config.yaml
d_mlp: 512
norm: "layernorm"
positions: "rope"
rope_base: 10000.0
init_std_qkv: 0.048
lr: 0.0078
beta1: 0.95
doc_mask: true
Each number is 500 + 50 x the weight over its row's rms, rounded and kept within 0 to 999. Layers, rows and columns count from 0. Numbers have three digits each. The size before them is the row's rms in percent of the matrix's.

# layer 14 MLP up, 512x128, rms 0.255, rows 54-79, columns 0-127
100:514452505535558494485482544492511500438381500508609411499501488447454483468439487513498491517623558401495580447604513566526518476527460431496581518486502451500527487513517587599501505669523467529462563472479480510433595476540438480518499564420505483499430509500574562466484442481453590482464516425599594417394507415501503522476515459515524524467575507442529484504530509505517563513490
101:485455542510528529509478542566517615491484506550510487372466489427491476478550480513398563443592418571581551502515552425449496551463481489537564462515629519469582450536492453515424492556496474475522449528490561561515511563525447481545398453520474489424602557570372476484502510542473478505458473558444489474465448446475552481544518564478542405511503499530511513401399509551486520599518
102:471428453543533595519409475579525478511392514494449510605466513474508452483481470469520454460558499618538543436568463560493381498532485512479568538619473442545519518439479511456519415562526503527547550488479588492550489476499441551502489399427525476480498524430478569489410456567417558589529589506515441555507488426470485448440542528571494430579518461459500472523506460443454447484437
108:436522506513455504499502536498503542609507448523479429447526475461493455502507445478540453491494519431569459518417469508527466441486520561500440577486583494482456362577499520403530521454384476472557439456485524463543430475515563443548576553434568449527578536458429566497427466438518489423472435510440536551495558496470469463483516440465507601585585510481561507481513573546500460375602
106:481479510572564566574512453479570446529468443494517481523485472498561517515472591476511377566442534452501441545522480643513462443583515497520496411590454496527476384535509443426490509464434456551479440532625502498422461511468512521472539554533529415450460538422489558581515403496429485524440501584529505610494601502456504519482539476500565567512480511463508473542501529435536419449488
104:515484533502486445507543542556523488555591497551551502493496482558352547481558516399523511541558558436488449469479466527544486402511540453550473483471567373422447504584540490446495511554538480484507522492536473515501525515553494471442553486469498474580538440511409510523525532473405451540468420477501448600422559510474447445494473441559450506425414407455507540499479472515663585434499
102:434571496498467541578562457503477556533479422490499521552474460528431529494483477526468544508576516404499472449477557387527508510490450457538528459626423493472489522420437541518452510492500594533491526441490490470490435455489530484568627549491457566550522563520424574467508429582425544484504529436544438512572556469548439499434530584458522522470481586480505568476659522487463444519586
105:524534518454539544525515529606309537539423536484479520410530420484450497466373503506506509514498496511410591484461529546493434453416512503461500549517438549500522485580443509501470494475503557546490442552551461440491598519503518532574498556463497410507559530564488533628444569461528416539534446505448449453475537566566523429446487520441597489442516500517485534508608513507473450511512
094:491519538513447512499580537531481379458565515453458525461408465517527490527565470477562610499506498516487480540513557521522516429516508426478502527546530454519490469600443506459522546515408571479470541562567637549500467473538481542604601542526498450516415459365485496491487542559525498500529546455588503471418467542401429505489529416528415484411567519534521477486544412426515500478575
101:589464519441462479412418461616571468529352570526486421543556446492437537448486495489426462423431439456511569526486493489453494518486452502482584534481468511586490502518452539487452461581500429493531415521479588507544486499531491447486411468486526555480499542417496482498510458584421518500527511576441507485540503495571513558468491513505551530573498558614535482474498543660508540456419
103:508590576580529446539471467513506513488456522453490453532513566551448457508450451555572422530489480446384577445572508563556504550490466536497501472513498478473500427511453554500511509494411546604529512409496524513488517575592495511436520565489423548584589577492473512504509453583562451423485435492520539434491480438568512500442443537357514492564502557524467493490366527421534525436542
107:496527473580443450442494446609519561469497551533467464450486495396507487447516520518517520397589514460510486568542527521491472466474490528548554561426559483481396452479560507563486463505567516512479634532498514494539588489515493498499410533433444557396466503462563427476564536438539417537488435535443466522564475521454533472610560566517487504506556412477524592489401468580536505575436
090:534423566541483566539510591528492519462456419611551466412493581563485516480484532431517448485534540561517489490511556516483549531549519441537508562509533528520491520499533568457611582472482624496567549388444487529501497458553475509488523492545454532495479589387476503484464517496562435466448466425518601553393485492436433439445523466445460582583449477451476483462606471432457512516540
100:464530499409440486540459554522538545514469478547536495518557529483565401491468474491505462465479565479514492516441489479369533496428498490556536582547470515579611461453387500542504408450539512547469599497576559498532512496563434475487471513601402435482431450398501465522390487556413425495544450522552438502497520578543520552445514526525483483522546557463495346458488494508547483487479
098:487518553489513428482515454557485458467439535400525503537438425549467494478455570471465377532500443440432483457554447535486575455500438517580412562468491463462512469512479518436624527542412475457554602487522573431404503557507542528559582477548498487479429485574490421510570476488554517516417461494496551502573573455522452546537495479535533535508484567526505439487671459501528555467507
095:502526513509559503448561493456509517503534457484457559457548513396538435522564480507453424466519424537491421508509451560493524461521454425406495424508540443576485527524412447512506482438638477435502585556499389522468617466530474560478527605530456443428526522529519484586502441554442581476533453485498530518450520552426500511453504539570570431601532433484434468472544474416503460558546
092:463450551495522516464514479464589502567410502446474502543466517536495515508445569509433581477578586450482531571527432625498429440428483552473519512511584489444561504463543463566478507541562519478504567426419477507433459397488544525513511539554524517518550538411528463460427480505530476520456505514597473474454445418415465437673552510515539547558465455566527511534404479516530544469440
103:559583529557491471485507511427496509427442476554538483539483402493475575465483520516476468413519509555452455477476531489445555477572500583489528440440553507424506455436483567477358484520619507462600550486531537512437482564454487544594409436510489470488481474537468425458534531578563482487574467475495477580548502440583455476561525469445579475545464505490502613531604420427512565508495
097:527426459489433518560433489448554579524540509373474551470490396517535509535544477517539483571416454530569401501529509528452501533482443518528535516446448466549445469503461441456445433507496404425432410489520564534501501490493538485466519571514499493497628474453600499526470459571483515393436438466491454471467421527578506468517621513489500567556513587509648508483536548506514511498543
108:553511563497560429567528448473447421542484480365444516594466455434457570507508526512424414565507458490549475480433435421563474457485480546505516464526462425559507554493398465541518621482490481483494539503542471450507523499546529551485527542638417526447494539473533441656477491525594498486435514440448438473527530533527560456471522501518569488507537603440504484443551464540496465452464
106:489596504571492485522418447477548451471445531514532562435484482453450617413479551484525370505491427471485500561498467457467475431490426429527439428444513505542607506484510539434468559470408525494469496404542449434509487559463539448566498444551522434515455478560436518509530508590581551495444561519517405556377539558571542532475472547496487528457538575509426472482545477459465423487479
098:522395417419442440489439495535498521515483470567428473526571487658360503463456498554484541392585493487456616456546486498486581476498507487509499508608479467541535513496509548469525454557488522469558535422531503507516426521507425495527454543508490561487523528412462485529519428503499519472524513589583497599460454460563430496432545470504437554498552461556568543465528445494535484432591
094:526531482512449516531514453558467401460491485532559404551466551434665476475480562458525541475519520531521537458498525529323538488383464489531525483430545500444459508487514532497449564534444590542505476530479592512453506605496516488476518593486496496542497521557530537490471449440496550505568529364507512447439545530522515426523503540492434501503515591427463530493508433550561510398411
087:418411522413500432458478622531517499466583549498577467486427513511498404488440590458482536518483549398534547457472401629452460488546502499482564480535516451462550529538467467483554497457506509510459520498525535538429542583508558537470547414500487508441559574571513496511551440504515485434508390500502479492442482418526545466437490515551596574504614458509509480521545520600471411460459
100:486576416607545510490409570499537602515491556626492595492475532525441523489489497422466525474519524485466491549568515505571516458441464453515440445606437435494463562485479524467454453452577553471571487515510569516509485515543495524444464524486547526510496588550589458419497550607403505549590516533471541455518465453467461493468523515523486481556550516445409375516437451471456443417465
097:510555525443402495446505588612472527495534466492447463527470521553469563494560482553502546400469496456527541494617479405522422505377582616553613513509515464480496471532539428547521489442592444523504440558612537470519578481481475452447527480389467542516551524575460503534550498509438505503476519497518559638538478546486520499459495493483466513405554453508528473440459475451463529480519
# layer 14 MLP down (transposed), 512x128, rms 0.261, rows 54-78, columns 0-127
091:439467516536561445525509514483530488497522455543378444540556488567452538490521526519510553467458583451514492547522598477506478516439418443473462442556477485519438543496554477540462493406583551548523423487499506530526556479570478479442503428559517464457524441474479477412566497445451434369497468427487426466608489509493600489523455496553431422553413612539531486556508399503545535404464
099:567537481473529515424544499493520423517529511557408581560528386564477528482545576511525578514476355524507550474521530521460518432411519479402555499382480514501511519532458553419505477450483511471464476484463415599563438476435513533502480434613454480484463488543467524494467511504488438542631491472450457498468487463439437490492542510455448553470348393530510531482551528544507489520538
098:420435577504503524524495498462516517478550508547490492507491546455513528555381404508382498515416576511507453517530425460484475588543548474479538480451581491504480455561555421509505475556590466511537595571486472494551546432519505446581536497492631599485527503497387553450492507486551483489588504481553398539450481554549464537428443513542494520514608435472518415390554481519508486513483
106:456527475515466550449461521462530484459468572564478495537578438494452589486392542572508530412474573469453460540521529498498511485394496550554459549479446575644404495482530437528462437450560432521489413557536543568529600485460558515564545501394525481499524545554528512599508542522442512478515543484514519496511506388537537491600522492436501513521480502495572437436551517543430413489418
106:566538544532588566548521511498467527446397556546518510563399481522448507503508555452381447413456580502529489481513545472498521560461537419457604491470456498471440503503520525560571430509504505529547519485474429531503372450526496497571515404538539519508415467564488515483416618416491481513569508523575458491555495601507470512569619537558581556502467487475466477491506501490451522408458
119:451502526533503515469579582597503485545468572535498486548488612568482537480519555413572478490529478427518492392455496493461488518465458466529528530469524409461500407538472516525407511553501543460529482577560439465454465525463548523531533490456506512489464521574417482487497569485541452520478473528404471639481419428468495540446515501532473544493518479472477349588451534604488561360472
100:446575459485508590538570399447562575535425542537496617550493534525472552467541470509559499500504561536536492405486512506454509526571395541486615463496479480434497487481417553543468536551539449534491500507450441472493419409496545557522543522532534587595495515534591574399584529462488463469537513474509486446494421525478561486485428423408471507495412479431556541528496511416447488499559
110:631513546413486501451455533480573569534482492463542510475520450518460525479489509556478511421463436584531470573444573570495529611546485465503575487465473574494457422455508443515495545487502538516398576565530521491474581584566497501381525542517436535455470525559577511534642465494525488463437439543473427505492556421533502381519491440527550490456516521444508500570546485453522420439532
098:537442547483478533438469566440529392499481471488475450513467468564534544631448485458470508404421507477459473454482548524520514623445506535547442459538479621536517527479445496477590470447539515516541541516680525520517483538476441496495437510484413477478388440523460524461485526503500520517519486429591494429462516543450469517525564508488475477547653469579513443457460528569530446544496
102:412469469530575508585544456520477452507528470505513531504520496437555442395437529541460536466489525507471470578548499523432483470501490468406475539522481472443542523531548356493516593371513405501431547480492537570503532430404466435546456524589582594465467547537525572463504529551458501450454471527489466580646541489491555460414569484565494472427514537538475506469549531486502436481525
100:442554406525447352473570534465546515530592418635486507533427439474580514545511515477519591531517527564518478469444502485526566485566493534465512494476488487558518590512527471519487471461558529515476561544508442478459525508392503455505439520522507539487442462444504550533411515499497479541549559445599513523453505599402559541494559444460472490534542456520615553464492453527435494595393
110:469462491441542512385565478575465454623474448553456466502500513535516464490488484399516515446552537516456533482475509503388485485522511537505413551532522461481512444503612498651420504519532526550497534514556482488570416489487486472465570504546469512486481459476501501577492554496450575552530576612610586442467453523624459586453508484470406467489457461466423483561513432549512493494465
096:518457487520446567436476433559512581570393520563437551466447495434518563401415595405475514529515546537459478403505508412527534551533508573404507521514492459466477426453569492468491469608574485434423491465409518496514448540528515475425525492433481535491553489533537563398452488564554542499446437502453502527522523427420501451454533491560499533564509531515489569506551459535477497608444
086:582457437568504579511505502555524472513486559444465500524509464490485482556475445514512534593519550525464448469572562484561488529499474615518518461563573567505461447596537554505551493506482570440456522485553436550527405555465611452455593401627576574551540543576602458478563503505589575460500489531524516515490493516485586456516426509429532521531409534499528570478513474483479559470559
101:476612502582497556423490544442543447420544486470498500420567474536453424401499485520426418493533472587547489616464599536492534573462449557508485420515571529537520541502482458460535514492536380513503451598430470459474504560469579513531497512553437505554501551519445488569468514461402549550536475440366506474475416482502488545483466509563499530533436442537608478519549465529491537519509
095:473580461537477417524473529423472413488411575420578434479482404572518481491526522475448591479508454581497603497450550452518586555513548518571549542420561618516555522583408471470496527476484484551525491475509579472493453507482543620472494448507541465621436512452408500404504577535534544567458515444493436502534537525540479412556551497458490506514493506535476559476482543517454512499498
089:585556510513525596592546512485475447549517559472486534541448447472590424511374553564470447479491440535477493461509613385488530517531522564510553445489542606405494455457515564551502403503619449500512523500528381503547500505434609539503472379518493555471501509462481514469451438461417438507485495462488522544502551457576468494447463491490513523506518512424565493521490534500481479566588
104:411489479538513404546533556479484516466370465557529532454510528529506506599523496539460483458483413523577404492549453495515521458552508537600543524530526466495561502519563620520476550509385455520435484455521489504458503456551531538582487512496509517561521508559521403499494517515614599442471525528319531478479528513421465523467432461372496499479541476545466588468551480461520499531475
098:580433455509579517501526547439504524563438442478495480447440596546496529499425608429587544399426500530407536490521460485390515534436562471518588457526546502520517584525577506480553537518519493492537504449511508438494580526422520463459615424535450489513533536493556512489454469461452401414533439612448433600492467465447445515517508549473516523470491487498450433579460511531438511518464
097:541408446479448511520558596502527599607518556551538510426563499505394448499621449445471444532542540425452395439520516488524435539486513521487547459527461541471517536509528451490511505518615466573483446471482433533538577542468504483583469497493503478543493442583518483537440390466465420528531498446527486430511505562526474614490466566530501601523500474535479559494476460446617505580506
109:545496565510527510411563583516525413445426489493531538573506503425552538494520487499540530505518450571525492506575554450427524509367471489545496451563454516458488420478627501524534565516401538503592504576567574508653442547514484504507428529495503494498486550493490535537476361447577516488438494509500532544510474421522543547475503472451458504451461412497549512423528424471498605540490
095:479492443480494447561431452536458539486432531424516485508547533474428457475594557479442420475534492544511513575425556498525583492549461464590576455524525475522489513473485512488617491508513437550425403462442392524438517430514509575476488584467555496488530544448491472370522486402451454465580507515376435482436631591518515480469470465554523480508503560468468519562420482479498519503532
084:445438551443548378512409493495496523427613599549460443509522457579491441489497499465494541447430552494435552527420456446505471527541555590508514588535479497509537510541498497521444574474505490444552543514458585384568470462496511409535545435458439563467520500519469503463435558504471498520501500541582467442470514536389443513475416509547498507530482518486423538549534409517634455485424
083:544554489547480502562516502554470551605414511567558543474448539507520484580560481529525470506445579513454458379509558448509490474458455538488528446482501497580493490435596549507500487492557507576412561589529435461614368411436474527539515527569579432502423549574499537449483545427457470510478482518512574517505483544467535532546398490499451516468499577500501427441451490463469568597494
103:508561496543511477561505463408460502451444570497527446561476537522425500557524565542520460492446513469561512486471419516501417520544570457486462485545540574394433457489498538459473502425565444554517564467441560556546505572574531468487522514486537569468477596502478381345499543412503478432578496413438566549487493438575518517551434559527450486478535425574573501544568543479544495534515